{
  "n_layer": 12,
  "n_head": 4,
  "n_kv_head": 4,
  "vocab_size": 8192,
  "positions": "rope",
  "extras": ["capped logits"],
  "init_std_qkv": 0.0429,
  "beta1": 0.9,
  "lr_head": 0.00622,
  "schedule": "wsd",
  "seq_len": 512,
  "dataset": "wikipedia_en"
}
Each number is 500 + 25 x the weight over its row's rms, rounded and kept within 0 to 999. Layers, rows and columns count from 0. Numbers have three digits each. The size before them is the row's rms in percent of the matrix's.

# layer 9 MLP down (transposed), 1024x256, rms 0.0818, rows 357-463, columns 0-63
107:534505486477556483465484530480454505511461474467492508516521568454531514518508464548479518510523516490517488484504503464488494497500535503555520482489551487518468460470522492484488483493515496
089:521495475520519483529528501483494475477464524503478492499488527504485512508536504512454499514472485460495482527472495527548491517519530490477504483448461501465519524481526497480511527533501515
091:482474483524548536499500526507504494506485509470473481508529483487451472537515496480501472474502531484500470515563533511518541507461582478464500519502480450510512486470526497501505534499539529
094:487509479480473512519554505507460454495536488504480543524449456474507520525502478481489491504461527481460519478505473506524528504483493502463515496553538528561522500494517488531535522515462530
107:513497520473525538463497520507492507506520513492484499446496506494453495478504514470514505503503528511488494486562493528447481482457472551530479486486544508479526452509502516524531511435468500
104:487498528505488456538557541479517503539509508493509508528520543458481500498516472469498497496515488498527493515476551517525467528469549479496492508502482486548543555483505509488450505560538505
100:478471473501514486517513522445486521513493523512585525543473506539525510452506507491518503472484511497508519488523496545534522491495460525510461467494496469515523510496487486495486494547479507
107:486511515502499479527523548504459527471529490481447491507522480479498475495502518499521538525471480468428468481556491476510545506543483535516499486532477462491526505515478504521503527504500486
098:502491502509474554440528482466485523473506481487488500499501510530509542499501463558511478523500518473503500502557482521504492498482536495492489497483489508484482470449467515527526448468501511
094:478546475482474486511492501492462511487509507539482512487472514502500532524493494516461478507469489477490497510530515498492501516457541504470530500503493553503525496508510556495499517462454462
103:476487503498507474493536487508480508476460469498500464529466500479493508508562513502496492494495537519503527556517476529499479483491511449499556522499530526470503543500497472467522492491504454
095:537477458546545482512451480486518520489493501526522518471504485527519473505496521512522428477501480490488478509511481456530495512488530448465524465517479509482563466554500492483543495523495508
103:502518476471493487501497486526486498521466467514481531475476446543469487503508553475486498483481480510514470493507472472530488525500505503471551505514523471472487534464500514520482537497495485
099:518493502495483487522552485486484513571499446495521476464552535484542501527487476459498507492479532493483466550521479518527507532465485525474463475538505512486520487537491485488527533446501491
089:515505464583507486475498506513506525497496515462516468475538513482496483473523484525510539490450442471490499522547512507505539502515524517546534517515500516432445491468540530538494524499558483
095:520454502515493451512459476513534472492492488499516545502513538504496540514493512520491506511502517534488471439443492524509523477534462522452507476494498497505485545524532525521494484510553506
105:499504512514483518513505512482528508488511494487522455449552506490508535517472476505517496483497483521449516498509514507537510501465543465526520501518524467503481495480529532523484509487507487
090:479457509526502519534480508469459479490507543532495491500490477524522462489502515518493522478479497498520536489476513515503536553504492528467508508508514536481448491471481528534471504547486466
114:517507461480472481479526470459504503475524493506522460477472479514504493499486491509498501502497447467495519458542493525515511500473517521437520537488472563502505515474524474507534481518500509
101:502493505482527508468499518506482512467502493523499494523493506501446479473497455488536445517517560554466495517485473518502531531492490479504444507467482494525459487484508501511509526467530507
105:510477520521505493505477498464560497491482489512472458539493500475536520516514496510515555486470480519449512474483517485537492514477511511504522461554493517470480513473525475530504483508500463
098:480501527503506473513458447453494536505534507464497490525541503509526515485514530481494467550526475514556490432484530456526532454492504497513504499517514534475460497485486495473506493514528527
098:519472491503517502502524536506490503497495500519461509511474497481505539478502482487497444525533536529530473463525458517532522497469503459518491529519525554531522478511505497507520481475505501
101:494513519533483541458531504458446494550543532497497438536531533504501505495511511504504476437472496522472480527512468549463533485465534546504465462568545456522468485491481471503495529510460513
098:499471468533495497483475474484463507469493498456480476462519484525527520471533505493509521491535500496512507502516468444480517535495559461476484562514526442531490512476481510548495515573521518
097:500476480468477505471462513504488468497536464536472516477506503493506519461515470458505476473504536497521470456492480550503511489514560537519486495484533483500514490541478468485498489541470532
096:489525460465485508498516470501504489478532507471527461490517452519459489513488490494518534509547525490517515540510514509473497482468505502508504489487538517509541471513515486523492482500464500
089:532488539495484523495471546549569534519495477476468465480531465467472474499495522503517508487525475528508507504510510502514463463559486521528485524466509478493486499479522520513489515480511521
096:505518506519557485474507510506469484516467479520493450483500527506492517537479435467478516459514546474519542489481504471522512517485509521479551489515468509495455518507514518501443488528493571
093:521508537474506508519480473522440524461513517512502483466501554530507523497520525486506527512521511469515510485530487478496514500500494548487460537519521489490466483493501485462504529516504503
093:564521502510497516536432481566487512501484529494478450519518482515485468477530488481502512532472506502540461490520499512450492449484508492497529466521449523514454503497533479519509485472472489
104:519458546489525493489489463489475505520503471495490513554486467518486486525475498529518505489517482498488460546536486477494494485523488487502472506496513511518504475503488489521465466530494509
093:483494539469474482508510521530481484523508454600504500495475498520485471501516500477525526475500513523471430481459487520508451524506507490490486531457508501467458509468496507472530511477473510
143:505469485506501527510458478510511552490519512501490499527488489497497527546520529511473485523475477496502518513473541504546518492508507531477524506467514459472500486478499548526513488504499459
090:494472518525513523521487538524521483510529508471498503505475504481491512475502535562530482492505472530515529508496496532500533522497459468539457488482530497469511551464512493455464510486528490
094:482480485486502529552495507497523490464456511508494500481499491505530519474532560485478489467506506486451510478523504468505519497513537481467510488492507490483485513465487508503499461501530441
118:466494469472489546498526490515501509508497492524532525491490523512469499461521455479505510542488546499491527450551488510484473491482537483488466551486463453491535516519492480465557494500489539
125:529491513485479497524493513502497496461513492527499521493502550556483499514498516486470513511510462473517506477480500487501455497482475492513579486505514512499497483528529491500513484538512524
093:461504474521496535529478476504492475531480446502473501525496515523531507561497493521516477507499554533482489539509520509546525496490552447472493478554469502503490524518536479512522493510549446
097:480482495498449510537492533536532498519494457500487503516496549496539489491454485507507507536494490529513518544477520498495532473488499494511498521517521533529470427495462494483507494542507490
105:479487478496524499485503501505510462487502496526509501471516453508494522553508485500503469498487491522457453532448490440581492478477528496463506541539504512507518440516529537480502499517500492
097:485501475485495520511540487505504473510525534504463493515495468532488473487502502522513503497530507500511526511529504537508472511517521511541475495515475528484482449487470467517476487537479493
096:457545486513534528486495467516512499474490534493515479549508531513513511547487534502529512472478493499485510473521488511499467526525548495488494506461486492450508539523499526496504519480512515
092:497528498536512527480485495471514516484502504507487538441529500490532499481489484505469511526502523501488504490479459504518528479472508510516486443512529518503492480486508503541466492480481486
102:488484538506468509481517507500506520498473469493496479504515488485531526498498470530527484546488508491464445480532495477465523469494494482504516483491485476488446501460500525537532482496506502
092:515527513544474503477522503504505495484458506490524465488554543481543476480470469524493497493448478528462510487473546527517540471528460539487508523524492516485482513463493508513448471522519483
101:483495499487457546517507490459506512485519490529517497489491529484492481539484500512503512493521463471467534497506486504497484526509500469472491553537509486510531519513474466505503551512486490
098:502486484487548554492486522497443530501469476515534503493475491497500487543487480522508457494527507497453500516518493512509519469480515514464453478514516469466496486478548525485490496482492494
091:540550495501484496521499519519513547493497488459534545464507508512499486479492510523508500478503539496520528494559497497534531494505492484461480514504516474539477492483455515454556483495522512
089:462477522473533459515516557511494495485452503526551501490501458493518528476520498492486489447523515496497514469497473485480524544482529509535493469497498479519476499510496509505518494511496483
101:514516497493472511502490487459541561476436436501509470478482512488486443519501513516509501479495467523479500484453472516566559506541505510475474505499492531498476508489562453503517476513526480
102:491534479503496534495518478534456522463476519502483495482511482500498486504446479476477517550543503501534514505493525518477492519503516506466515526480538463482499520526507468541515502480534520
097:510463499479516500533510490442497489475544476483487515533490551509474500507449477536512487482530479514520485480482470524490493447557514526469522493489514517476520471478493507551500514492530494
112:504476492507519555520475522494508517512498562490447544539485518528429492475535521510514494451490502522515499508504459474464495517495533475500498517469460473519512532478504490546506519524507510
101:510485531513535528513536488515484491476461448491490473505530490513486496509520477489489519485489499538500492460504481520529510501529520520551507496509513484542496521495514554513530507499521461
101:507494480532487469518475490485495464486500446512480503480493489500532519454461481520500466468533505500492489453519478491508463475521536471481590493528519497488463486475499513521511501503485505
099:493527477547490505457469469503478503449510512479485481513488507477481527442515484529513481482499525466540505521474451510525489508507506533479538488485543520469508515547514526564490513502512509
095:551535473505463478542524457505467505493499521531512516480483509481522504462500512487461494505510489509514490483456474495528503502526462490538521522512475500484495499506458498455540461460522529
094:503493532496451549457550499497555477528474487462509499494501482493533507495471495475489514510489528523468498468515524477544512525473487506478512494520536456492491519509482508520514476510494488
102:527516489502500479572488493519503494500549466490534469512544518536479462462523504527461528465520502492489525541483527519508481508479454503467455487502517473495478496550489499485490501488520489
114:514464522498531494494510517506541510484517488495514460483505467481519528511520483525501453531483486489442507517528483529483482476530485511501508552516484494509498523467498512466481528519553534
095:478530498460522484504498460476469488529506531516522474494469493454495521497511463490507464539499509465504525501480528525531500492540427503526459498483449507511494481536538493491480485480517493
096:520547501456483473486530481485458468502519479505508530522484487510448482472492538521507509539495537531476493541492473524495517479465526491487525526493497494497532499546512524493486482509495496
092:505480537503445528521542478511464512502536495476508517479516504493526502490477509504530519507524508532511515483529550485477510464572483524564534496452539514502510479498505523485466497488481556
095:486504467484514505449522526493477488481520497484482477465514502483479505505479525529494490549470503478500563538535505469491492511526526490490469488499448492469452446479509510556551493519521441
102:527506518503500515490488498492491481531491500539486518536480482521499512494534477485503488523480473507484515512517562509473500537479507470512503468515479524491543536505503480501524538485483493
099:454468507513490514510535501515512538500527551463532488541460509471438534500518506460504501535502502508532502495449527512460486502489501500479536484483500519526492516504479503499453502512520491
096:503517505475511507494473456527452519547518487562505476506514528510485520507466493493475519491524519509515504502514501493498485464489522524511486513468487471486486504515484502489527497480488528
094:528467553502487506526488537511500510480460484522489499519478490465521533505496468465499495538485490493521454494507514508498534470505473498531521478476495504519472454475528485532533461466472504
095:499499501496521497509483551527484448488496538537468503450513435484496505509528494498562452529494493515463501497496544464489490492484505484536460438505485457518535543478521502488510503478532501
102:479507488447510484493505471508514491503512490547522549524484513507488478515506534481523507480471480508482496513481508463518470456492494463463520519526534519507517572509483516440518533478505506
092:534516498507469486511502509505469479485493504552515496457518487488504505487466512502558509489513527485476492485479505535491497461511514514544468471510487517552479485496527523508506495459521463
107:530479539484557544487441468459551500491494521477518505485529507477494475495548475488521496490483518496560507553502485519457487493550488515525467547480523497483512476527504476511544507495481529
092:480517507531533501518503534480509509479486509514490548524474524525501460530511501507497521460481502479505529511503492543521497517452477516525536508463513419547480488520518492471506494507492481
103:482494512509446545505485483556509531521510453481486481505449485495496519522503462468521514529479498478511512521500511476505446479519499459498501523452497495531515506482515481488497494500495469
099:485512481513458500508507495532537478503510508508530485490487484462500480497499499471525509482524515511501536524535510541533502481490516510494532479486516519531508504505493500499493516520549512
100:478515497470515528501515477434479485513485478505507491514522512468560494492517468499508506518466492488499485445478484504489532454524529543514482554484460485477510465482519490518477473507508549
089:497491525476452513509502513479499484534505520531509540540453493532465514467473482459464512478531511526531496486478516532504487492493483497492486485525510510480492506526503479514479466466461525
103:501483517474508512515477496541479527483446499489479503477537509518509502457431475501523507549523497486514494457518503523483506427528460519474477534504485476485435507479488466524497490467458523
107:506485460518443499502533512494505502513499481485496501534452504502509532481505503551514484513474512530504472518466520554537524495505502495509482483525549501510484480490520455531490507472464481
097:521485548502512526519487467462464496528479490530507526540488486496521524509462497511516484552501480487477520473475469523507488515506502468496523564493462504514506496470471511481467519495524501
099:550494529514528497491483507482505453515502483494549542513474439478526500502536514513516552469550504513512506480488508531447511493523509474472483503489544480497491509515533512488497495466537489
094:465501509467487483522532531498511507535530479466556514494504496501580491536481520454495510442498487549482491504505505475500465515429516456466485507546465433496502525525480497568448477502529504
100:491497513456456519563526481505504494535473533473548503472493499490508504495481533483496531527537481528503451496447508519520500502500510507481487524521542507505467459482452487535510506455524476
101:484500489498513516535506491485504512520481490536509517516447508485445449518457501533504467515519510481506472452492463523533498524528524499471527497430519506510534500486484512480531495499489510
095:542497521497469508476477488511498485471448455519507510510480493508473520504525499525514493537491477513497501509502494521504495552461513489487513502524542464501509516532516480513520479480488468
107:544507457470525513500500506497476502520497518539459519535457465478515488459501497483501502533535496490513509493517500485519469524522506483440519486563511512482506489520531475482504495520500517
099:538473496513563524489519481522551506502459495489504458504485475476490501508501489534478501510519533456489501520514495543502486518519559508514455475481539475494490524507489499507516544465474480
098:522492504496486524473558500463523498507474487493479507495531501522537515505507502513536475527459504489459462450509546499494546521491540466511511493495490503495498457436539474517533502466504512
090:485465514504501524520496498560483502507544509490491518523500497465494484512500443479525492482509508497525510529542510473494519503509526513505504483488520461501491520488463546509488504489488469
114:496498485498508498477450479498458543483507483499495473483498465466482433494477485521512483512500557474455484466511504516509514523480510435518449497489504517566520530521486550496531484475448496
100:494532500496471542508503482515488474513470510535495530507535463502515476523484489462469527523529515510501513536502513478486442488543521483492507483492507513482528469512481485567541473449465510
099:487539484503526504470478515500446477494558498471516518442506519446501530483533508478465499474469495490447490468497497531530488473483472497483465557473460480519520477527541534480521482509492496
098:440485507488507502465500473495505471537484521499507524460486534545493474515516512538540482481505549495530499518491456567494529505528534460498528537510517469463539511503505481513529524470520465
092:481502490496480553508470481493540506497575516484510491507506470500475490528521500540504515461529510538498508483501523457490486464495496510510463464489495480540541513490501505496480493488540465
101:465500496520529473513507506530478485462487541518513480530500477484474541529503511485483524508528514506523535488501505497493510493529477467461491505499544517454493452504504496505477466530524510
112:506486534539540505529528482491508539511498476480491513506481524485508481505479483505527501467481491509456456512498510514470503488566544535492478488491508470486462484470507506517482515510514472
118:474494513465498473516524493506450489499564515486534522511522551520520494527471507516520475510530527481512473484491465517473510523526514520507464517475514489479538478512430481495488496457514470
093:456496468525483487509463479485539459521548476499457488512512482535510484506486497511487467502466494523440470485470536533523513455476496509463473503468540497536542521504486507540490532481513547
125:512494526502503480483484527544533516484497523490481497515561463508518484527529496494544487510481480508465462503515456521478526531492507551484482490453465482503478509509565541481502558490502529
104:492531486541477470476463537504468484519516512492530488480464539533514523513465507496505479497456504518490507545488527529529510520473504484531464500495519468501520527498510530480481499407546523
101:504516479490517446529477483463518484522500497512531473498515530498483498518503471503512523479512508450479576502505490529568504504505465521476467476526487482476504537504477506525471532470421492
104:504482495494511496558482477519490544500489491487485476464449514520510502525459512511466475492506497528533508512477465467478472481470504508488569484502459527513489552517468498513480518511508494
113:506510540529524515486497504477505498497491524485488486456531548517490517500542487518557461508519515470484525473455500494489485499505481518509485536461498521474479493531494511505505461412493525
083:474534443511517537478504506567501445473521499500497487506493500493457461518491475490487511533509485526562515534499533498494497473517519543475514504508454520491478490492506532508505446561540496
101:456514465496471525468489520442461485500530497497480485527500519483456471492468517474502471485504527481474503488462485537481486489495476498520497489532493515511515533531499500468531499458497492
101:542527546492505541511502505473479478454480484483485472493490517486507495540540496509481516518489441487480502516495513410518511494484458493509498492486499490490471541490508498535500515543484516
# layer 9 MLP up, 1024x256, rms 0.0853, rows 358-464, columns 0-63
094:489512521473476477491458475536523506493475469536493508464462515464526479532454486500523502497496501497504506497496487531498472481566497535490511500499520549482457500508536518517525479538494496
094:528560524517494474525524485478496514484529499515470474519521496497555510501517531490456518509518532490473506495492479508492444478491471506564484486475469546524490540485502489506488503507513501
095:490507528506528525544502487544513547493484511507454455479523495522488481476504509556467507512500487476512507487502474494483465503512489483502459491467466491485523559484523501459487429512518487
106:501504494505487510536502482515524491450509434525505502506499483508527493451507513542515509486520528482497542533532556539508538519508483448505528463490493529567487518516483454473464464499519497
100:522504516458495468484501431553499524485434517491503524502505524512499538553507524538515491536535488503469526501499513522517484517493481489471510500549512549453477510498475511470526483513447471
100:492514475494460538535488498515482505526472498506465493469483487464493479522531480509497476490526496525527488548490491529445510493524493522494514500534518507512504490505457496485502484516500458
107:507520460515487464521482460498536519498486537537492505522529514465527531492512501500464516550519499551452510527490539506501501454563478537500508469504477506488518515476501519534488481540534484
099:474539490459509511512476490520522448479491487533477481505488519502509485492463512493489541503505489507469560506498496501469500457498497465504506506500526509465511509487524500443478519517468483
101:498517459468483515516483523484522520506511491515500487471536529461494497478502490513457524477523517497523536536502456529486514510524498493532527467492504459469495481488500496515517536498521552
102:477484557481497492513511529462466485498499485519508501509485515464505507480505508496512517471509508513509486500493473519473491493497483549512514536464564520450497502458487474549492521523425516
098:521495462499464458527488528499507490486473518482471470485495551485497526488487481508510540508478462502477513472472434495515486505529485518514510494490518486523495468468525473522485481523499538
104:497495486530475481496513531518494495470501491521517504494539527490548505482440495467491533533483485454476534514485502513488508513513512501505480454528483531500513519513545459492486524502511515
106:507465501506539509528473530498506504462491474504535456493476454472510467489532501489501505524514509497509529508522481497490518512518466450528509516490497521486490497455459463486499469518505524
088:502479494461515517500527485513559544488479477517509491473489535517521545526466531530455504474508500482520520469422465519537552498477486507519517484504467514501504528521514502483460532483492462
097:446498461500503521501509530525495513556505513533498527491526461492508502516492544527530506524515498526531527501513477489520506506495540498542462461507482486513524480530441514475501472519495494
105:533492486515461545466502508537489491443501502492472510476539558495499502508501484509507548560480472503487537468556472497485512485509477510509482525461476501502515492481503441492517478514472552
092:523497488495542473482519545514522504532487446488518506475550546507529487505515502488480478540518507523460522488490532519468454487492488454516447518457506531473514487535482502505535496520515523
112:464499553520497516521499512507513516498518501474489477521485481483536501516538501480515539507574490517517490526517476502517525554475521480532548513488529516495483513489555494556505509499461505
108:514485516483502492505468515506513555514551491511481475496490533513489482472484552537469467485532524543547475509502487504503529493534458515507513470494496495497545489471513547483486531494485493
108:533528466509492513516472511532497537477473475558533492488508468491516538517449526502512543483516515477503511508511499530480515523461507540528516548484497482512483498484518494532500517512502478
103:504496508480469558511532534488548456498520525492486482537509483490469542543509507478505520476469501517490477505491481506475539526471507520512498471496471454521520531498488442481516473523498484
094:482559534508507512508485478509541503512470462525534473492493509492501516515498508498459514556445469505496495485485537497485482486492477487473479471468510488474497494482493498503510480494527503
100:530476511520503481515462513516529451446463504526511529485473498482501509466522495489515511516511545493508549467512480467499491537539449489486573498477464522496467519504500500503538477513502488
100:544473519510454502509519479479498483514481533496493492516493510491485497495485504512503514486504511526500488514469532487529514495514481514504471540475497467468522481525505495442506527506527508
093:526475555478504490498555476504533528489490483472483485454449539488552536514451506535516537493528522516499486498465511517512541491437544459511494476485527539464499449519455506506503485504503472
102:519493524502507517494517495546526480489513522547510504478503511519474501496539535458460531531511479486497546462468461507507496490536468502494475511455470483499442529499521486498499528517494464
099:495449544494540471500491517540492507557497465447491457493496522513513487437500512540490491518534520510523537495473504504536503552500488477494496524509504512506460497491482551470461468491524496
094:514465533512499489552532512463510542504511484485475495506497492477480539514518526497503455509475491537471506532439469541494507547487522493492504469498536522476515445473491530546530509506441491
099:516541473532479517457486525511512487502467506482495481502539518477505486513476519494505507496467470540499528477479500530531495518491483485511514551470467505546520502469496520548522476530479492
096:496521524525499476479439533500489492463491474504491522493516498464477505482542537512524499488463503540485513498508556524518482450504448519510486512481541522486474491548502514469506499483548526
105:556488489529515521516482538495533492407498447509480459440477475488461478531500531469460474490490507509550500545478497497493545490523495510476509459550489510504489541474528484463514512523474488
094:533512513533497498482553449481484465443486548456507525509500491504515495527541523552472525518510498481517554477519457518512531482494421518509529474521498509507503478531538481525535497468472461
120:513510487488504537526509498508536517490500492506534487520500479453516540524444533537478519510485486551473554521492460491521501541505521485508523521494486569454477498473489517484496513524457466
087:492503522502483479462439486460500525498451492503475496512489539478509519508529509453489499508533489520457464540499514518506555473505478518465531514514463481519457447525459527526502464486505484
093:487498457466491494491506511512506529531493512504496511524519514435451527531476513506521534517515558519513499488482462550500512526461465521499467497520540539501544513477500504473491515498509495
112:470535507526491480506494495524523495523487471466448507483499493489499483500505511510467479507487507518512550545530486507489526523516485480519501507474508478493520489468491560530502453537481531
109:517498495527486477529515483531506518507482514479454478511519455509491492547502504462436528502449497478521538508502498536511480524486474512453536506471481509511541473509482509511485486515482481
100:484511503533491494540552503490490515459501518485512485505481473540515497490509487495494518490450529534504474513506480497518511521505488522495516515491502514493470481517465478514515512515454499
106:480496492521489561494484518529531533489543491508482510524495502509505468502549518493498526494461457531446512492526495491486472504507510472507459534495494510483508530484488507504522491515480509
096:518513515503468489489494547528505507536516466417476490454473520461501510503520491531509501490530555496540482529513513465489499488486505457521479457538479507497516484483482486472517486497518505
101:525505476494506446517511548516508511496461478480480528501506504472487546500505555478531488484460474503485533523500483505498500527480472486462532489489573514499478491480505510540518496516503462
092:502484467513515510562464499534532475476488467476453477475535499498486505528576463541470526509485537481505496481445454505476517485468479492494502526484508493476489471512519494498480524481518504
092:513439513470495480515468476510511484481470494496431481500469500489497496511511480524475483539495518473492511441547509469498503538528485454479492480489503488477572464526453536510497472512508520
099:486488489501510480490490473506508458508520471533528502433524524472516491526507503504506485511467541473527512542474459534519465527455477519480486519516512501456512497475466481516488498523510483
099:518488514456487509487479485522504522529548503506485527509459542518491547524521521516516534458545541512525513496480494493483491500481503474521514485517491507464527465519516472481529491519507524
105:514497515499490515492502453521524524455445495546476443488490490479538487528506498517451522539504500514549475488499528512520488504496503522524507486536537487512500526546504505519508504510496528
093:535490517549482525551491512516544503448484498494444498464534513483485494547516515498453512465490469488428556485479477508511520479509479522537472518547529527523505500482452525496479498496458436
093:479494462536476493495483535511500469510532488479511498495500512478508533484554495513499499528512495495479480511435542522447485503474513483499501468483506548451500481520483510521484493521489509
095:564526491480526503459516510469478506533525514501463519481473461494512459494469515508513492495511529508467496538476473521472474490503468564496504477502485487478487494493460494520511538511472463
109:494496512492508510530526529471546494525480525479492514524481516483539553479549535495501528490509476484494510497499496474494499498487493483522528515532500477514457531504516509504518475534529443
099:531470496451494504537528510512511495477486465482474499472487511513454495530532477472436495496518497505533510468504496477482490551473485481555446511532487538517517542464510498543503507492503463
091:492522477485484509482473522520482507481479473502527503495520499466506496493482534500502497473471558503502502500459530529500525545469485487527502517512503478503470520495470494449499454487482479
109:477468538532510425510536505554524489507479481504466475522548505507468502531514499485472533488504514478511519521526477525527537565492532496507512486453511507486474438478529553517509449538517468
101:567497479510521523507493536489504440508487499549463506515503536480463497516539499539520485514531496541558500547513522519526516516513509496502502492493517543458509488464510501558495489514497512
101:540542486546479529507496518489468494506499513517473508526524531515499545540518499498462563498480457481518508485475463513473536482475523468515531497509508504525494516506572485494490464538536491
098:500482523493498498506561495507512521519512504496464527492457506514515514535511519477524519519547505525533493443496560506504515543493501498523449498489512473520465495468494543479513529494503504
094:492473490509521473498507516485493495486483504469453522518490482450487527484556507526517519523509528474496496515502485551501513535447513485517497494521502507498472493462547523549500493512455468
097:492491453476499524504507504550513507466452514477495506506521486484471465499513527491540512553492486504546496469488521535440480521495455520486579531524502527501533502530492515528512466516455532
092:484497547526476516490546529547483487532503496469526514491507471467491528556521517514494472508499500500529470541512505537466506486502480503517493513445469483481490453500502498519524504523491494
112:495499502525475526537525522494512532464482465496487499533506530481490504519517526474441455522493501521558525472486458466477519557496501507468514485481503484495489452523457497514511485537462464
101:491452565458496510496501481557515516490487487510490467512465511507512509465507509501475546498501518534513518519477484518482508507512520504555458492466513502508480480490525486470495513519480506
097:560492478513458477547487515517538468487484497525473492473485475446495482476509486558494500480476541506523500485483505526489500538517497509558497451470519520509487470511501488454529572534485505
096:543476477486503481502453489509502580470476494534506462422506471526464525507516502509483529511509545496491463538533498496509516510514499508540522520525487472488516533521493488536514484509470464
095:530487491478462493568474458550509521462479505499441515464526532475526542543510517508477509474496543507503513467521528520502483473545480524526492505510509492526520548494510518487515464507501490
096:442528523483514463501499537518525513509470490508455492492455517482500508497468509497491491484554500501541530515478507496554499510468477514539512487496470532416519536516487506493486486527537466
110:493479493493467532459478549500524518533462438509455471484457532479505488459498553527504488528478512516521500504531491498491496513551512497509522537490506512489525510509510508546512470524486483
094:501498479515473538512530524536529439462485517476503492494499510533534484503484530552515488533498534492515512512517492497511486513512493460510452482477484502505489487469475487527489503494486493
096:483480451479492505487499498499495463502512494531521494487495513475475492520501548539508530455511525502497556486487505495532468524470505514489488501493539516499525527520448544480468516530525485
097:471479555483490501523520499506490520507505471479508549522484484516546508521482506503492504519523497509516500507503537535545508523505471480538515528510453517527488466509542497550495493509502475
096:526516491520486519541492492504538498483489527504485491476500490439515475498487506493488518491502481542534489466567526497525502505485508455529449475478503462524526469542518507533513515515496488
086:476474500489491483492501492504512563492505499460494503511487506475517513509516501506446508491484505486538527503530493479505532513488531487488501495475498482455525537521463494529500491460509518
098:488540476532443477469536520506496523518498479514494497526500503492477496517503519538457511577480479472469484535487528513510489538469467518503529508516484443470519516505512510500448494490496495
094:507490512499485488487484507476441481483514452479510483458503487471512523508478492506493476520524516484469459480476497465488493498565489511516472464541490498466517543512470513511508456496506485
104:524499544484494513502480481542491521482500499519485513458487483476522460513489483486452553548513518477503523498519486495477548479529449492542467501474502528450439500503497500475515458497490522
098:498515487480476500490489516492534494498500507499497530486543497510500465505542484517495520496484437507489509514492502502520512527482467480523529508465542543499496498504495496500557462504519508
101:528526501486511490504471501551457506495448521550514448554474442506521539513538502512468520541508510551459481484485504515485462543469495483470501531500526514515503492478502511499498483504489474
092:534488497514529509530494480502506535470508510507470501479518520473498485547528484505490476517482478491513521518494490489472507510522487494513550486490504489508528483491501488508510500503518455
095:496509496489499467505480477470545522513510445522502477463456504545506489576514544498499502497481511540427541512473518498516507489498485549509515473529540510523511518476418534460509483507491493
104:510447486485522503492512518507490517503531544476492512461492473493484495536531506475508516489511530491575551495480438504450512522497488484503510528441489510538511532493496506496526513499534517
098:532504510534494514520502472481567503499506516492504492471517488456549525478519461499479525504517555509510495524526528501475473507521496528483513434472518510547527501510501528486565477509561477
091:498493503502503493522461507550498574440446476442488528479516516475511511525499491491489514500512525499524517518543492513521518510508482493511480480449511518493505454457502506481531491513473547
099:503510496524473490478468458509489478525470479487491514479506482508475539492458548527517508516483494500484540486484474515514501495504482521546506465515525542526494476486510525460490540516507435
096:472500462543570476456523516505498502501486534511483519480516518511527527478468517496495501489446487499525534499500482491513495504489462506503503474449489512464491505491524509516488480537499494
101:545503475514542511511487525480524491504536467507510485465536460492488504521513509436482458537492541503484486512537458501503542507509467498501496483547538495500500518462473489497517505504477500
100:508490482500571523536468514518527504497458501499528537487509452505537545480495470483511537555506495483483539522516485496482528527500489479515496532469487526471530490483499524509523474507495504
109:479526509523534481557519490535491528503500519554479505494520479473469479537521522456469476494469507541523528536454479503474487520493470462514542529490515472453535537484464516499452495512458548
100:540521502502479471501506515501482517557526498482519551514506517534530486549531500490508520530503490529483515468517500500492543545532470466504530529441511504526498479532493497475540510471520540
106:492511509469489491539527513491501532493531439560467472490481486487485510504484502497501488483464503502492518472483490491496495486514503506529527507543472548461552517503530455516540463531469484
092:511498492447505535484527514507531515515470500474486487483495510514516549473518510534535474507492484538538493499493488501461523519531502508518496545502513527516506563505510463511515497479488488
104:523507448488478517521459499517499513515487482477518462481478494509539474500509495511502472483525506534488477483478509523512492573519514525540489470483546536485457484486504497508474486533443549
101:502494528491499493504465514543527520512499476489459478499463541486490469566533538508513513511474519524530479484524453491487494536457478511494484538546454501508501491494517526480550500506506473
098:487483482499463490513475556474491498492482493471467475504531537526463490501494516503494468491500505559519466509522537491507546501461479483472507478502555559492501523500483538503552542501500458
097:523514496508498516526494479519527511518505449492525494446485493482524475471520512484486523483471529526510502515466520523504483533476528521513494503501504503488524526513460509559467508503489464
100:490498450530548487541522473496510509490501474471503481542456498500494519517475531502486475520484502485537518501468469525504521488493505497512485515513522505493518492494520468491456524502477496
100:508526488454484488505527477494509520508478501528504486472509482500482487478519518507491522506490452473448542546508508504507486532485495474511525498505512471498471510504525513495520497509460520
102:533504540515506482515490450499502512470516480479492503473473505470533501516552515496463528492480500521517519473461452480514465510477515534492522468516503532537531502490531521547504521516460514
116:539501482476451514523524538509504488525512470495499473522510514520532516518501533531509465533517511525511532531508485521484497500507509506503503499494515514478479526536443529475501515523493458
093:499516562495477477513500514506464543524473495495517515542537535439500510513530552500484482528464495531504519501500478507454529529533506492534466470510515510472501531521503484460517482501510521
122:505496515482497510486493521537549491498499507505522511517515548510517488508506536507469482505488495530463502465433491525476532524505474482527510468490493487454458475508505485478517491523490495
102:476518476532490495475504543529496547473513507493445467500501528486495517516517496538462498548529479544539500521483495506495536482537510466504497474517499501469496454482489527477538528508442485
102:514501490507468515518500541505501494511519483518487483515524436486525502531499499474520471549479455527473486523528497516436518527547485501531512520498528526539525516505483504513508484497414462
113:533513494506539505553532532521514524524508500476471513470489486504526469527511518514479515537481487552494521505480513494501511537536470502535468460468487541487499497499484522442469490525469515
108:518514530530522539510485492518505538503474477495482480481537514502521497460535541495488520502497554503518512503518518529524519516489481503524461475504495512506518519523480486539507491486507499
089:476522535505487510495479475475486487501509489478462493498450482524526498456499535543524503478471491459480517513539518502489496546468515507509484508475463503450478486489485510477512543522454493
092:497508522478532507491493479468518523482488546529467513452498494533455541492510552500517448504525536483473522490483464569491469494510492461506462500481458527482482519505539481522526509500489489
103:516498508465489497531492516511519519533453492498494513552510524477514506493473531513509498498493485555527524483499465498503522463483494510442492510441544512513487485500554506498538524529493464
092:501496509495527490539450483534533559484502503499471530510477536454510520491514518509488473494543506499515490475524461499493530545536487517483496479471525516462526495534477537496510479507479543